{"n_layer": 8, "bias": "none", "init_std_o": 0.00791, "warmup_steps": 0, "seq_len": 1024, "doc_mask": true, "dataset": "wikipedia_en"}
Each number is 500 + 25 x the weight over its row's rms, rounded and kept within 0 to 999. Layers, rows and columns count from 0. Numbers have three digits each. The size before them is the row's rms in percent of the matrix's.

# layer 4 attention value, 384x384, rms 0.0875, rows 41-81, columns 0-95
081:457495459511514488510472475454500486505464485526526542537489459433509519526512523440478512557528494510546514519509493526511520509487491504488502517532525449485513523465574498499476506514520508484504490512501488474471509515480512468478530512463501477534489498506510487435465518457467549456
096:501472516549488456479539458510474487488501507495545505492489485483512544464491520491523428483486498493512545483517513434493481466485473498504503484491524479511512554499479492520483470483517509447505482498498522528508531493517504518480516563452492509507541504501477498508483520520534460500
095:513485533466546472438508509486513472532500496502495506522500501507508548417520537547480510466490537508480510544496503574508478520507464528481491541538466472537505529514465548459501526515534504488529502461509490523551473544507504530507446497501505494499525484475487471515524495516495480459
090:480500528501516500457475484462518524503516418505528488452514474485534505465503511464488473483518541490496498518498485444459448540502478499496444494530517518481476529490496494459503483506526543489535499466508507497552525485473501494516493521489486537497529476475496500469477491527526551477
092:535478496449511497499527505531482464501469518537528472530490502566490456540480519502472467511495470532500502513507495457550506532525511494512515526507499496503510482543523534487483526508532532525505516482521466510454481514510454490470489433501522472503571462506517460500534500526489517492
098:472511538535536473506519526470499477461478481539524510518495452492472454490520468516511481513519502469484559542487480507535525522530511441517509494520531508495443506476523494494491522509522465526535506489534506470519516484483499429495484507543450530527508502521538515461566467480488520513
094:497503487480511487510529522502449514498505488470524491565502464508515512474504478495533506526460503507489532502449486506496523503465542525500504514488525450524494504533488520479500453520465538472503509513464489485468509501544519528475454498495497445488510524520498503458433516519498526494
091:528477509499464498519538504511478476474498477513471484513506491472529539470499496516459474495518528500510469480487509507478560535534502480491468541535504493498493494478503519502484495549504498520490503485507515503513447516487542490532412516506500480476489526516518487481506498476534497506
093:478473505528507484510516483501505514531496453488491511514484529497464450529498491521478496484485513521519517512518503501505551517488533547458475430495516490543502435480496509493460481503498495504486543487516462519518525455444484506497514476467498491521478478490490468509513529483524523488
096:479502505479505516480450530511522486502484519509509555474470485492460508482501454505486500501507475489486515464485524516483511465473454508467503522484517520495506479517547506494496511500513508500487564485529491505502499520458491492455486509538480525505503498478512487525479477489533520485
092:505527499517468555455497496505469539477498540457490484489499498534498504463511502494518516509524447493467493543492454507524496456501499464516497484515520477466502500519499478504525484517506498481520425525490485518489540491515501509503515482509486481492491525518540531493469499508507499501
089:563486514482496511518512466486496490498456519539482507498511523523550519506518530497455539488498470451501522489481503496509552497482518512500493512502559510548527486469474524510515527509528522538462505524455508524468518471541508496534494517480507521500548514517558494543529511476461548463
091:498474508560443537521473482465498509478502494480471530510503519542474516529516566468513516526521513469489472478493504503538466497516500497479513512498455509505501522495440487499498485471513450517477469478506505507513490494487513516535473523492519527480468485457526517492484490447482491539
090:521499488501508503496520517469502505497561476526558488547513536464523501494476451495501505475529538508507538486494504535476480521481480431490498496464484507471504511488525494511471491479451495526509454482440513536464467495508515499460488495457521499481520495509508498498525521481514508505
086:456508497484512491495508499524502459492464495501509513514473493520479540510508479509519546485530510470542470539453502532528526529514492515494518539528512522493514489468470473509472480464497497490515512521466505488497520516464497511503473510489481509495494505476503504478520495525468517571
086:493544503511520424511476482506472532509493481468445509485507476472520489502533523529449500479536502528508492473491494473523487464559445478514530528507533509474520486495466524502536468548476485491483438510524535512538509500474497492529517461452509495534537455462503477524503471496542502479
090:525505468512480517454494506495536490511481554457479510562497457533465503473462492531468482482499470488498474507480507493449466514501525504509468477500458500464499480550498495499492474507464476488490505525519479521505485524497486499515516501512482485517517490469503534485542451525529516499
092:485507539520458525537544474435532560506504458451532507460527485472476495483472545445511533544503518509465529504502468476496519505559481505522497564526526483443507509535523520512483477486493523477476473496507491510509514496536511543514496491481446499480471469476510547500511483486517477555
091:463524517506496452469473462508482509545509539505523468463472500469509554467498488498436507454491464513462484486504532508484469489470468505518503510506506507499518500540449482473510475500526516493505488515481491511523487491518496431556501478495459502515505502513484522512519506473513491493
090:531521503478470498478458500536498511519510518492473514449473521523450488510523484440508498488480477498513504479492486512505479505495475511497486492536486508507481466475477471512514473560451485514497507472540542482467472489512442492522484500552486511477513514488544466492509479408471505558
090:510505450465518485555485509531517519513507519522493467494497494504483503530514507551537529474483499469520556456482483491527494532470444454557507561471471498476488528481512538500466493458505566498521545496460524513498567499498518507523495490522510469504519546443495495477471524507508508504
091:549516500502492519525535505509498494482494504475498517445488502466507524524533519476518474518498539498468483496477522504496522507473532469550454520510543529506522514483523490503497509508461525483464501564453461522515516488494489472507459487471489469454516499494499459527522500442492459532
087:478496475457481521515478502496514440491514497501504513502503515497501500518492547501482506507517510538490485449494487519483457500457499500500490510518515499504529454536513505503533501513502519473485475526493546472512535511456475500527486483528505528489526525522476520501500497524489493480
095:521496501468509516505471484540468485480503547568462473446538479534471481518481508478526501495524490473488465535504499520453494472528506543512500506525498451530512499502502471484496512435514504505485466507507505504478500538496562542520474486561564491544510510462527553483488516534521534456
097:490486525521561513520499495448530490514499502498483487471547511506494466506457474486478497502512504530499497526491469517445506492492481557527488467457503531519501477547488497517498588499480484517533510529494510482478447493485471491528475536468488457518493485479527512500511480520436487467
096:563526463485498489492534534476497509493546493478482506545508493498546478521493541503492505456504514474517481491494500462497509497511553497487497508507500529507505499511520474491491467518485500506534458498458480474558495500459477509499489509506490497513535540495498499477516519519531527491
091:517512509513483486508533517525490502475569519437535483502480473500510482509504510526491477475450495518503439547528490480497532480541488510506524504489513467480515529508511514520519503475460505463524461538497481516467504490513495511505492528502503510496523536482485525520508557545493473478
090:508471507523496504521522521484489457458506453455477495495506505501491498496518511536512505478494481504515524438544543512516532505519514560522459478500491474474508539500489507510519493498465476463530508501494516554530501519509518498511506564492499438506508515504533511471483466473491513515
096:486474470454490500521508468522493538501481494541492490521507517519500470509484511529474501474490520517532510500497511477466470549467490450483561471519495530516525523439479530500449551486509527486502502520499473487462431500488519536520517526499514502504488499484486458502451508504469482478
093:440495535504499477494452477493504483479504512515457492533522492501500534483500468478505514477512529446502465485483508522530510499512472462532480455513513428498538478463514467513476559488472519484524480477518487473490496526465545508488451506514495492510512495498532449465479512505464495488
096:517528512479490478500521501496498511506515487536483495507512528471447457487495538494483477490450490512490475492510511499495535547485480495512550521485465490478467481472501516522460487500526486536503507522470448486515515486488479469504508514498484508547527521484539497505506484504511506499
098:479492503467490503499477500485536494523496491510497474510515487524507463523480535479486557504474502487552457507484533488518496514487502523518509484503470529533493527480502520527501463548521504530515451502490554504439480503465553467495498471466451485464514471479528453509502467473484500505
091:496506479483543476463462525498503492465478484518509465492480491465506477482488505500454531451537525507510474541460541508462477455532515507524472514545482541516485496493519524487500516479510514480486521492477529526514515489530504475483495470544506504468497536485488487453518526490523489491
096:549506464511514470514516534504492485503506506478497533521469491467496463492463476508479521463524518507470504509498479518495446500475536499502423502443520535500540522504493510558533517473500509461460521483497514511496471469466510481466528519477512512510516505486526488474506540539494523507
095:497450478514501422501494467487512536484475497521479551488467507459524529534487504479514526524553443491533480496511523478536533504531514519495506548526506496538494485507508488511506478508500581466494509504505467521535489451484478524477482505493496478462562525523525509510475488460507535509
099:477504517495492539493499515499510520522480510475480523532482513512501483503526524506506484508503456529551472501545596491465501501508492453488563507470522473498469497480475513489512582534500479461488498462488525500505479487452466483513559463506528458529533483541524482455531517497478477514
098:531506520516491520496520509474469495490468521471490474466513520462526498481524556477520518510493522503485540461496484537506478501510492510502497552463481541516514480542501505490463541553482503474501496467456509505505465473494513481466506527466475481462507474498491520479546518540491519501
092:510483500486461526500515498508493530492454511492527521464499486506422534489471544480476506519514462512516513502453511520495485515546460530467473467487477475490513479498551495479513464523513532495485484500507472494510537498483533505476495500513493468506516507513520504506469533492471461543
097:469508465503561502483479537465462528520519488542526494465529490467473526500488514503537544531544448483494517524488530479469541477532526524485501501500487491439482503504468516510501532524497475487495507454463500550462511526487548498507512501496554491510520509551502508490513484472476499491
097:452460487485545547545511505514502533508547478506468523487502480493464496525502450487505469490483540506530507513484467530520482515505544472496511486497468533539525462534508502487516525519537541499514511515539464491466508471472488500470510516449510447496486502521478451509509521530490489480
095:512523512479465522517494441497504479520483472548496454487519512507509455492501526546486530513519524480502487512511474492477495508477504482487503479544502477522535513452497478533509539494509500467474517488484492485508503501521502484502513501508397490524463494459511464488476473519472496488
# layer 4 attention output (transposed), 384x384, rms 0.112, rows 41-80, columns 0-95
088:539523493510517437530478514486471465536510531492511511509516518477460512522489518469518552472559522487470480497497508473488480519531460512527486515531487537456508488505511531478498529511471543488516486529544508492527521511509486456513480505521475497530506495497542494519497485509519506506
094:524522502488495509501500508507510464452505524534497483478500498486462485544466559467503505478486524537499536489477445532462478464488534503490522499493474498506539481482535504436513556512520456510496547534516503502515467504476499489488544484517495504508488524492493452511531513500537524571
090:516495498530466507500582452519496512511485537486501485486497516475538475477476504484496495530534495542519520503488510503508484522533459506501524503522458506509531496525477492523509509533484493556549493505530529489497497477502516455521548536503492490509534472496479503520480460455486461521
094:482471467455515489485551487478469518500503486492510483479478529483497478518495516501521483515471529484521504495469514480479510537488470483493526508537493510477503503513501496475495501562490503489494482469486514480522476524492474466488476486497525501484518507493515503512508446474487486485
088:478539546517528536527514515499476449533512523493498511502521502539495493503539529455467487450459482481527506504515504505493485453498483509515494500540519505538497496524521522538533515527509493527510527507472501454506503520512507517474522480527448523516510534530489448526451494494480494485
097:527464493433497517515503514521481491514457500493507512491504511515508450526519460496517486480494475461526491501480466494490507465534525511452453505513458511479489513544518515541486498568522522493509494492470544555470487506500500486467464508504509532511513498493518484518529484437482510502
093:483510465473483492509522510524495480543493532513506540477486499524496500495464521512541473490518500525546519491498536508488467465480482487459555507517524526513534495526499470477526468523484494442540545495502520495515529514534485492520518525521533492557529469471524502499490483486514522471
091:425479534507526533472551513478490447511476484518464500499492519508480504478504498469516497487450482506511498505479481488514468541555544522502531543513509440448452487532514484478521508515524515517519440489474474504501497537531519471507485525499526539491483506510485490515484502483504517511
094:482491512499505473515482485473478519485506484499516486504565474491484492481512498530532532485500532512459484494511503552469503513496527536456489510461441517511510482459491521485495492565499482504435544489564503487492448533512498472496509508513514509499464490487511494477524467510519446514
093:510516481482529508504504531525468526498435500507487496479486518476497462506495488496533491475542484492520498486465468492536498488502503551486501485516500424468456428458511502498553490519508497498517516506480511488503479511501551521520515519518504472495535476462507546557503497460534516507
092:528511530520525520492502496493476475499505545494475500469490477508457443485503486476495503534491484476507483516511495468511528512525496503501523549500513504475482491505472487511501512489462511519497525501520507503468531502471504476512492514512509456463512515477444498518458489493463512503
090:518520562500518496495519465498511500468497503524480477509524514476475556510504517500517457479505490520517520477496545503528478513473501489503472491471512448464486543486502487482512496466493528498526542465496477529462541501490508480492503481495513500500444512453488473537538434522489465471
096:482491495524517514506515503560468461498498517489511508501544507493551465477521441497499546486506502511503480515499512471496564506487572498463508482516501494519486498496471493500523523501504484498513488473516535499525498512515501508466534504512489515516488519475538513501512510495513521506
093:483481471488488490536468489525488464463500510504504443467530455537460516503496509520477522494499485497528493479523476495515514482511515470536486525467509506503535540484486521456512453540509521465541480495555473521492504522548512472504506502549518500492475484516509475531492492479530487491
090:488501531490490471526494503555480509451512518478497480462534534496517509472539520510486520496505488525514511448515564451497483521515500536498486500496486482509509527510514526506528538507437505519487479475452526493461481489461532489498486506494485508528504517440468518505508493532464564507
094:504471509482491496451498496531494506519477506452499523484515497479482521465468466506504526488476477465531525553508550500516490461512517496470452457564519533474470474503517460492487510546490522470509498541536521455453488502477499509520502487509492455484467520494519509533521533488479470470
095:501474549489529526480448487492494544493492489540499484501538509506527534493504482463457504462453508490526471548500506479509508490505448559483497546505535525543495500512516485515475480513517478507515503480451522500531523537530519498502480499499496470519549483498525512490488537509464467486
092:490474513489497496484493493516485547474464483449466515513516484467468538521459539524467517489525518504482518534454476429503453504469468520502486484504486512520494523508469474510514557454502533490514527476507518526527543501472511513481504506499481485510483545499479546469475544464513505557
087:497508516520518474504511517496490480466501542496503523500479498520462485501514489495511503513511490485530481507481517584518467506441485505529503494537512520501521484444491528498483452484494505500458505522495457481470487505458487492500494558484529487475502478464520495503476495539489496513
093:469513519523492524485466567496490559527496471483474476501510478538495500501488508513524477464504460507468468484514486474536487541547509523483539514515510494533479538481455507502493446520527490506541477522550487499515504504516559499512492516498530509504511462498520491504481532495499491491
092:518466488499585513504517512506465487501498490506516504499509495517489493538478479498533542529483470507548525502488481476534471476458527520467505524548532473506488483498536474513523498481508536489506519524499456494435473474526548521513471481501508508548525496531502463496490524462474486513
090:517548501521494486494530477478506496485461499527502482471514541493537514484519528490521506458470467502532538528512527482522526527488541512525484488475497515498483521482513492507462543505515530495481506505517515498449513527526484465502464485498458505518487517508539526489487483496492498535
090:518538481468522457480505517500478531499480480508505518510501555484505508509508504502495473506465467528492499488511500522495511487467509516503489479474508502483503522490501484485507524513505522502512505508505557452473481484487453513490529536493520535486550492502481511507497522527470540533
095:510548552485516503508506508490569513499468470465552516559487511506523539472502472518488486504504511539468530535485484526527518535579489467501494486489539536482493486496494532495481532559517479446483508490475527497527490517553524453509508519496466501509514509475495497541491521442499478483
095:484474481487495524520486515462510505473490534524477521513514535506496513553515547476487517523517479501482476496485541560504484500479498454505510503530492506489456567497527516476489527526486541533462466535481497483527471482493526476500516456446504542490507493499479507501528526458552523505
093:509460529518477500482513473522516498502466466477496489522475514468471487495529495497475559512530514520512509502505492535508483533469464492482554507485467500511488479514485481523509532495493530513478491511445556524498515489499467490532466440491489515491460492522499498492451465508488468489
096:460495482561509512520523483483495517472469508523451485466523471524481494493476537492517526532509487481470500453493503491510475513477545508506508527489474485534520494512484506494503516540538495485491527489496489481552535546534484489503511509500481479539549472507507477494509453512508476534
088:502479479503501498544539510483517485492526523505487477508491527534496468490507528531445463540524503476514492555492514465553479510502486499504553534513507528524482534485527514513484501482515514506515491494522477456446479506533491517534457516496494492492505503513434510511472489477489466521
097:543519493504533522542446561534522496486493507510481490467473503481510520504475483515531503491509476503442507523511499451468503500517485546528490488458457517498514524525521448503477526525511500516499475488497492507504511470461498539454507496435504566453540512516455498528509483490471518515
092:501504506467448502494477543507504486511494479483538472503559467530520493493527526567508496495463495518456500496461501509479514519505510528516533507548497538519476521521445528525486490469505495527527526490557470490535543442499475488494486502508488492454488470502490510513483467481547459497
095:485474470491486533461479500517486509501462517497539502516501472443509518488490492483498490510427484519484461483511521555473463488493516498483461491477487497496475492503490469532505528517513505497494493489521468531511495536536471493522478483545511491511490491482510505524510485499504473492
097:507502506480513495546447445479520543490503514500530552502536522487500539487536506498499501478500481516506517493487481487484484508476502479534476506520499510465447472513536453487506494442527507503489506523532438511545440455549464534468480463524505488507479525507496517513528518468498472475
090:491512491530483464549512456481525481548526511471504510479507509498522507492516509522559516511524525536461480483470516484467498458493505457457484499444515527536520487496505484473527430479516513498516515500471510479443519497501502517465501541522494539499502473506465489544487477545505493517
096:487503496548490485488513518491469480533516489544516512503506482481463498512543499485496488537461491469529529514520472508499519480470462516501509526546488506474461499454441467502495492477498525528501488535476480502521504545527522496474511494514508501501542508488526479500519498497522437482
097:528507558472497532479553459484500490480494502510481524498515519488518482469500500510488536493487505501494466472522480488459513516531482506474471453451523520512459484485500529503494463464494450541498500501464521485482548512497472482515469498532500543494460482502505494477531469516494510472
098:515486513475482449481510506519499512483521513480511533455498558472525457479500488512490469511475490492478461480511463536550550465500466524525481482523435520459521493499488513474527484476498510542492500525484527491531481516479516453501546479470483526495493511546441502524498490511506485496
095:466526463541492553541483515483457561504529484531508502494521476552495507522495456501456494512553478485495501530489545513492507472481487523472478502481474530520486513461478470519485541488556445491476495494529484475506519506517504504471507503535526528494503501463488508510494503504536491486
089:515520474506543480504506529501471471480518473529498514514511541465527515538502522480471487497457527525490522500539433461526532531501498464493526536558505511501472513554447491532471539521489494535510532530529509487496484497527492511469493507524540552468477510530545523438527502512534502464
089:489508491495486477506520510531485489510520499512511487450508486532477471498512500493513476503480488514529498455486494508526467486512496458510498450503497533481531503502467527527496526503481508516494493521461490471543459499491498525466492508487484527464514461476503499528507498528503510430
098:497563517485489512454471474509492500488490510486510510485524470528508504485473496495461505488553478492440513515524486497486525468511462530473449472480522496473530536507504526505455493459474499470527491501504498534479518470515514492495507499502493545506515463518525511485499489466523574506
# layer 4 attention query, 384x384, rms 0.0795, rows 64-95, columns 0-95
092:503527529497464537541467492477496518477457543476498543537473515508489464548490497481520491457494476491508582500536482557497488494550543502504474532526531486494536519493514552479492505471482508483485567447470496526512500500498498517467515475509518472494513511497535474484516470445508541460
089:495477496490461514484499477497517466521467487469487517558521472504472463476520494535474538491491522499544539524557498525474465516499504510529551426502490521512495522470446558468491499448520491507510552483495469483497476476459489502493483491510486449490521459481479547472479467486481527517
093:486482507484528508494534496486467496529514492494536493476478515453471490430560480493496513488471477511511509462522481530489480501473449525500499485497544524489468521492517518522513486428493502495511459460476536481529483482506542492505445496538494495483502491501461539505498433468533503506
085:493504503492511489498500457519481433553513508497502534505520502460489509527469489487500480471505502496531524481516480542486472526519500527471501511465483504528493526506533487509513510533482525556506516431472519510509523499524489486477524484459505527495510533516469522520507463457523558480
085:527509522519488472502500480535512530500494487483506555534522491459490528469494557456496509494498455512511522513502450496512527498502529520472493479481469515525451516551546530496475443543480501534547525523491505508443489521511505503560508471494491486497498493506479523502519545492472517502
089:533537471462520505473483487525511481508549482501545494494474513494502492482518500478462490506451547497512500501529530490494466484490496525503511505564504494465529492488509505479477532483508522521522541482470508478515529463485491440498502552507499511516512492470489512448454501509554498474
096:506499502500474480502501513540480496492521495463525507531545480512476525523521510508503474491490481481480488495460485486506507486499490524501468498508517476511503533516502519564471505523513526464518479477517486508434493523453506517558462492478517496496488523491518517519511527511450537516
087:479500499484498469531503527526506515502531501496512494508498554520529458500524490519489531515480526478530463501501480512508464500512533474487473501471495502488516513517471474506535496513498514486511482504499519483494486477489516505456466519468509498535463505521518521529513494489479513526
098:519495506476492453511494519563478491531499485500498549494486495481532484488513514531501500509507511483562500472488478469500504539475490498505467517483475487504558523478538490508520519494524514464549477462496492510534469495498517540520475511472547507519454481496499522508469509469429537492
100:487542477495509500479465554515485514511501477481463469486497496504507548550498493466533461489537542501568544532498507511450497486500497540566507527533532480496508532475522524502497479469489465472534465500454470490472539520494460505502519474528486523522455444441513514518521475534499465506
101:435519509546488495525467477492480496513456527515487505484503475533527483571487462512447496497515486497508480496519531483508469515464476527496533510538476515479527501532463524491452528528507510516477477505525476524504478480547495502487530530505490489496519471553479499492486480523523485496
096:481471511491502477484498524474471498517538498466516520490488519537528500536500557497506498480508502499537537485454515493515510492512534477511490514503530495455446493494523486494517524465500525473476474459469507498462507530516502501469465496547557504488524481480503468461480502511481506572
095:517493528532494497503530479524494488507525498473454481506459499441476478529535485491524484507510515486512493482517499491488462478505523483530523540499523479486490514517483495445444495515494527469517454504523483564478494528539481533513511522490503510509508486495451492507511485490458489467
102:498513474505511506479504515483539547506522505528511496532480497455500537518446478493511450534511533450496510519505486518475541495493499451475483537515487479509539520516461538481465474507525530505528522515458489497532498502453506511489490511488486527467528482511488468537546511508520473487
104:492582464494531527490513530492543506491506545477510498500489505494499512489477493506473444478489511502527494515507519577516510495509446483474492515547532503486487462474498497520519485447476499483526490494494473453503482531504444546521481436447510521495549497506492499489520491472538525491
098:487528516499488492521497484514510466490462494494501486509471460518490496510524514538537528511490456515473509483526469498498511500493503481526475504483508460493488504536544488546561469502455467539477476516496490450474481509486470477547541523446520500525430480536470509515549485478451503514
093:468481479473515512476469522535506550488515496512482501525494520477509512475538511550450449506454492518491490518572506492531503507470512474504489499496487500482508504449487524494461518523518503469477531518498472452487487571468491487540534506506500506496518464512471530469475492472483542501
152:526523501491508524462449477495541491484494495503515512531501474504509506560494519477484508487516494494491493495505547513484492480511533507546523487496502563518514493515491488508515478512518517503525532514504468490501501486491489508530544445472434511505482505467481510495526497485465481510
094:521515497468529524526530482506474470515553474489510491501506500438503489491509510492486537494453487460482507505541520507506518534478504484494552437475502477516501495517506562482488481465540485499567507516510466507494467484474510497502511501529426455488527476516467506456490495458490499505
092:488485482465542505444535506473496463507505501486513519486494515458510491521495488503509471499455532501530522494525504503517501530491531518502483463482487534491523445505497497495534519515527486511563530508503482493502530495487496473459513513513489477517573480510452484471453486496462509487
088:547501493463505523463491483519479485485501517509542484424529489474479523478477509507461499484490491489544486496506498522509468549494511509529512461518494530485518424513509506496507515477491466523536519511473484497511516480538472442461498512552466515500489514489474496511478491534513490477
090:476493552511495499518478510548519460482489495469476514513463503506503487499489494518436484490503489526477523490547503506519515464511458497445525524511478514476486515516545512507541535494502512514490494509454547462494468476508511511550498494474484500526497475529498512487474528521516560536
085:524542510515479488464497483551455511491517479497485561508524496456468539474496503510527478501491492508521520486535488497498520521510446488509507481477510521536532460492531490509490488521495507580554526483490517471522522502490445501531495543499474476481501478510449500508493511522471540470
095:442506528500519502525469519463529509483496470487514562548527493554481460510527539507500487514544485467446517484470519474535504476508498481468493458508479530519512477513505508550523521475498533467488516502505510518512490505491509507508477525488552530495532500490546490505503533466536530537
099:460492510498546497511491513516530515494493485506509499504530524540496530557493490529487490516471477450476451529490529512511521443471522488511455496495478521528467526496482527556507545475514470490481473532474535437487471527500489526517466527477545473455509526499507527491480537502545539485
096:514506487503471495481492490488493511512464452452460469532503465519516491466501497545489514508511510473490503507517517501498502504504488463544484533421476501492484477485482461494525494504485476525491505509509516477454492491540507501467509520501486491510534507542502518454465478491512505516
100:441533490518519482495502524520528489496495526474519511506505497543528504522516499507533497490482457524500517499469527459507508481501542484511477485537488496507517521485475554558514492529531506459495478498484525512501467536551524483482486508559494532502482503464502543443532484506516524517
112:489517477506508520495505489492536504478479480503496498505545488510478515518536473528505505482459491507478495452533508515493449476493493492509483535522498465501460547493464519500450552518541546511482479472507493491564456491542503509543511465507492450521529498526519498481468495520543486481
106:512516519508481516483478526511493493482458517488469514454493522510483492487509480526501446505542516482470478528514503504496495516496492501475539509494518537552484544511505466478449499442476504533540490465515522495521550488495501495483486477464467508511540417551490521495521470488520469514
101:467435494483532498504516530488516483474518517485511517478513515488477495478490510514470499508525527491534511536507479512507519553505530495490519522520504523511505528478484504501500505512483467433519525479462519509506499511462484518479506506533515481451500479505536511492496527501515510507
097:519523513533523518469531508504507491536516493468494468526494485471485501532550480479490513481461485525529485483504504525476470503527551489511527506525511468486503486497549534526491513505493527497471514534498537492521529483492436506491499520543496536477526463486495508453518447494481510490
106:492541515514465471491503433529522532500529497500543454538484459527493549525478488477485506488500463484508528471490517491479446534507527498499510509537518491512492491527495510493505467537543534504465525505504504514518489513557514486502501466513508545509512521486501475510498491516535499527
# layer 4 attention key, 384x384, rms 0.0821, rows 64-95, columns 0-95
096:550526464507547500477494510540513484452516494539484533430510530520537496528514496498466522547483517509513481526481486482485492506479516490478537482509459527485493493504495500501479506529515514517519509533494484458500487502492475506495503532480517549523509528480464480502453502530501505502
097:466497494474471525503513497555497476522520494503509520512495505494483538456508494509537523506491503482497522539498519522518550486510493482511492545551487469495573486478497481509454539547490504419487537540456490512504512497476505508534504512528455514497514487547495484500454506514479520462
088:534507490456525516469534491501527533517470484502488510509557514522534514500479486479485477550498496455494501494452539495519492496526510499466486478493523468490520484499524461481494555564496441501468515521489519460506426513487509499506489522480521494481476529498498478491516507491496506512
114:507518517521455494490520514520466501472488518449459524516518491461521479486480500463501498507519482534492481530485485446520557474556539474523505478491518473508517524521483483508492478507484470487477517496497526491530452530472477507574488508533469534453492480464490515479488457523530492463
074:470481460528462485520513526492525480488559480455456441528498485525494488511479501467477489540543506476496466499504535473539513510505450514473500520476535446444494507519475521530506502451493480498515519492524514476511466453460531549490489496527535485502507480459485496490517478451494487480
084:456482513547492485447516502467459480501478493542523489479512538493464468523497467505495520475523493446487534564481488526480527527481510505496457535512527537539485509480476532529494467490545497504505496504515446484500489498484459448498518494522469514489517475483533516532510473465469486476
080:463469480503479478486498489509545500509478538459496479543488492521477479536440511519470492503506493527466494506528506482485521520508447510481509497507473521524488552498470531502525497480540515496515532482484483482470533465475510501503488469522520466498499465458484552487472482491464480524
086:526559533530470543513525481498486472509492540539504495410480509497515509511512465478506489474494508478494533580490462522480499511501519473521458478462492533536487514515502482485525503498522480501532499512509502479492487556532510504465493530520520526525496548529488534536506532498505481502
091:519493510486449519469516517519488505504494497454523509483486515458484475445504466476502539492502498483467507486546501513499463530470489524457499522504505492486485481492500495486540487468536487522512505482540476529507505492526509455499498500483544505516507495504475488497543457495461499467
082:513458510485469491509491538477463532489483509493492524519546470480471523445477442472476476502487510507510508492535499469475517476480493490484490532540490484449479546516484522451479501470485516536518507518498488516470494448527461500516495470500470483477481519497501497503443488495492450502
098:488535488535463523528458549480465462470482504547497474505498487538491519552497464501471485529499514510524483498523513514462453543501447494491488497489496482506528459503482466456500497437476487517510500540477498556508556468523486533519458500458485487525534507547493513488460490476541507494
107:503496522463536493484526536495496516548508498477517509492446534495505507559476504501501491497454523505512522500439493508488543487488488508499523484481506496469507458463528488507542492472464474453508536502497500486468527474507460507477509515518532515477517500509487460471475514499406486544
112:516480502490516478503542490510556494538534467471495494489511493504496490504508511505511514496492506522520490488514474476516452439515532479531467498516508464501516536519530510458455496512516505463493477441540508540491416520519479495509490542482493530510455533527474493527477484528395502553
110:498562509539509533479560490487509504512516492543509491496463496453472543523491435502531486506497495457467503498539501490491513490495500529449477525508493476526480488537446420488434521490538521535531506490496506514513453530474494518515540496495500484483515460518490470506530474484547487472
117:462534471488491507488497507528555501505481535467474519450499520481492512497487534557485436465528509511518505513490508506507504475510446493495545444535473483475493456500508498500530478470468517516523496499492506456490525577507438547525492457461480493445513493487515498504535513476538459481
119:497560446460502469514483528509483503498453534512502478513460495467502497506505545586510487518483495507467526443497496506485486513484476478512506488483489496482485516489514486572566519491496497551489524504466515449473499483487499490484519515486527522555446475508457511500544518512405490471
102:558496491461478495450497482514498482513466457442482475539490453511450512466549526483511519483496489550438508494504477471518550511512470482497484504516543500508475518515484538490464484508535504478504462468504522530503499430490465484455505510528494488531489522524492526491468490518487533507
103:510465481475474477503467491523540524475494484493459474505464496478489502446542476467521465463491493509497504518511490494481513575508511549512505514498498440480500534490549508499539482521494554512456498522541514518504513505529528491493493489476484523461513516490458484490489513472515476490
081:491472479490501512484499500516501502495530492503494492519506497471477472479494510488499489476496466515501511469514516500520515527501495562536496487514504524490517508478536526493423465511477537468482520495517528532469495477546528525515534522559500498519477521503457493564508505548503485466
083:493507494541519500462497464522461510498453469527530477467476522475491500438529524521510513462493502438489494484480486507493483518528489536528507521499519486463511475464527532538490468513522558508493501497493468513477518475503487509486512487495506480514476485515456497477504475485537447492
077:509492502517506520488535566484498548487483501523507533461506568501477477466517454546522486468480555505504523553483498487495498499513492518469497543525510460501446529509510514521473443483520514509494483492474496470505506495469500474521555493498467487502478508437508456491502479476479507437
092:498495470485488506490471458506492479484514503510506500524485470532460523540545518518488479512505505437501498503502446494540494523504488509532516499534492512557478485529478481503457480523504473482484557502490472539529487438445485538516477529526506510491529509524511535485462496523467492510
078:466482491513485479502507527510485529482526542486503498510521528440478500434516430492468491454541461481458500509502507478524508534502518536490500493502497493500451524545485494495504515520517512505507509522479522514517483471482498472533493514529530523534490449456476537506463509483506523518
072:496472484522499522540504485509539508530515476486480497521467459501506498491516499513500523519524526511482476478544469505508457520496520488491501503488473470497489506513490474523494498492509518490496432512541465466468480513512533530492463495506481483520474539507495522503539534512487496515
092:467514477500529475526491535573521533498469524502500488502484474501519517463528504463482559511479505507483474500526502510530510456470482464544464453462498507493525502468520510508526493503522443516490499494519518575488484514489482533481481515477550464540470457517517515508479465484479477535
103:479488503493474465469474533442458490522494473476483472523492502528459489544494523456483490503509527480524510531497510497468505489519509524527542526471502506500506515466505465503483494476453463477481525520499528512497522501505437521494492515547490519518494473442485490480544451534490476517
090:482532492516465514498489500467464551494483523526524489537484481517513509538533491478487492484487503473505508495528513479489477557544531479497538513510496498575489493486503496505530482527539483453504489530504493519508480560530520491489537485528470539473547499508502493510522465516548476495
107:509547464476487536510500473524519496489505492485500484503543505512520502484493522518525528492507489471550500528534493510507456497482545484498458550541516492482482532502468516525491515509524555522493478458489484472570478546536502535521506523522532470535523521518542525528473517495535527501
109:523510521478470533522496488507493497518495499475493524499498522458501520543482502479545467500502488516458473500568505516513467503494488530537518494510501482534465477501528581481457520468465495490503495557493490500508560482529500491495483520452477524521534434509497524502550482503509458501
116:509441502517505455501507545518493517495512514502502529435489519500494509533458491543525472482503489488531499507507486502476515517478547484528518498489467473516485541503468477497486523527482502504536507482478499443507498510453463528531472514497528470448512473530529510497470481489534495486
119:535524508522528527484534538497537517533539495455478514519495508461509494549514484472514514498495507506514519488484546527495472486507528512503530497536519491496510508477528522507498473515455488481479503496503486524533516464458423493497465537492524533488536483503492493465501463497474478500
112:513509529494472501503552404510546523494482514504484479490482474483507502511467501438460506484522473499497509472515523482479494514479500490496491473506514523476492532514529539490496489532503476529495545509502512507456473467502486511520526488504496546512483504476483503488469495535475558545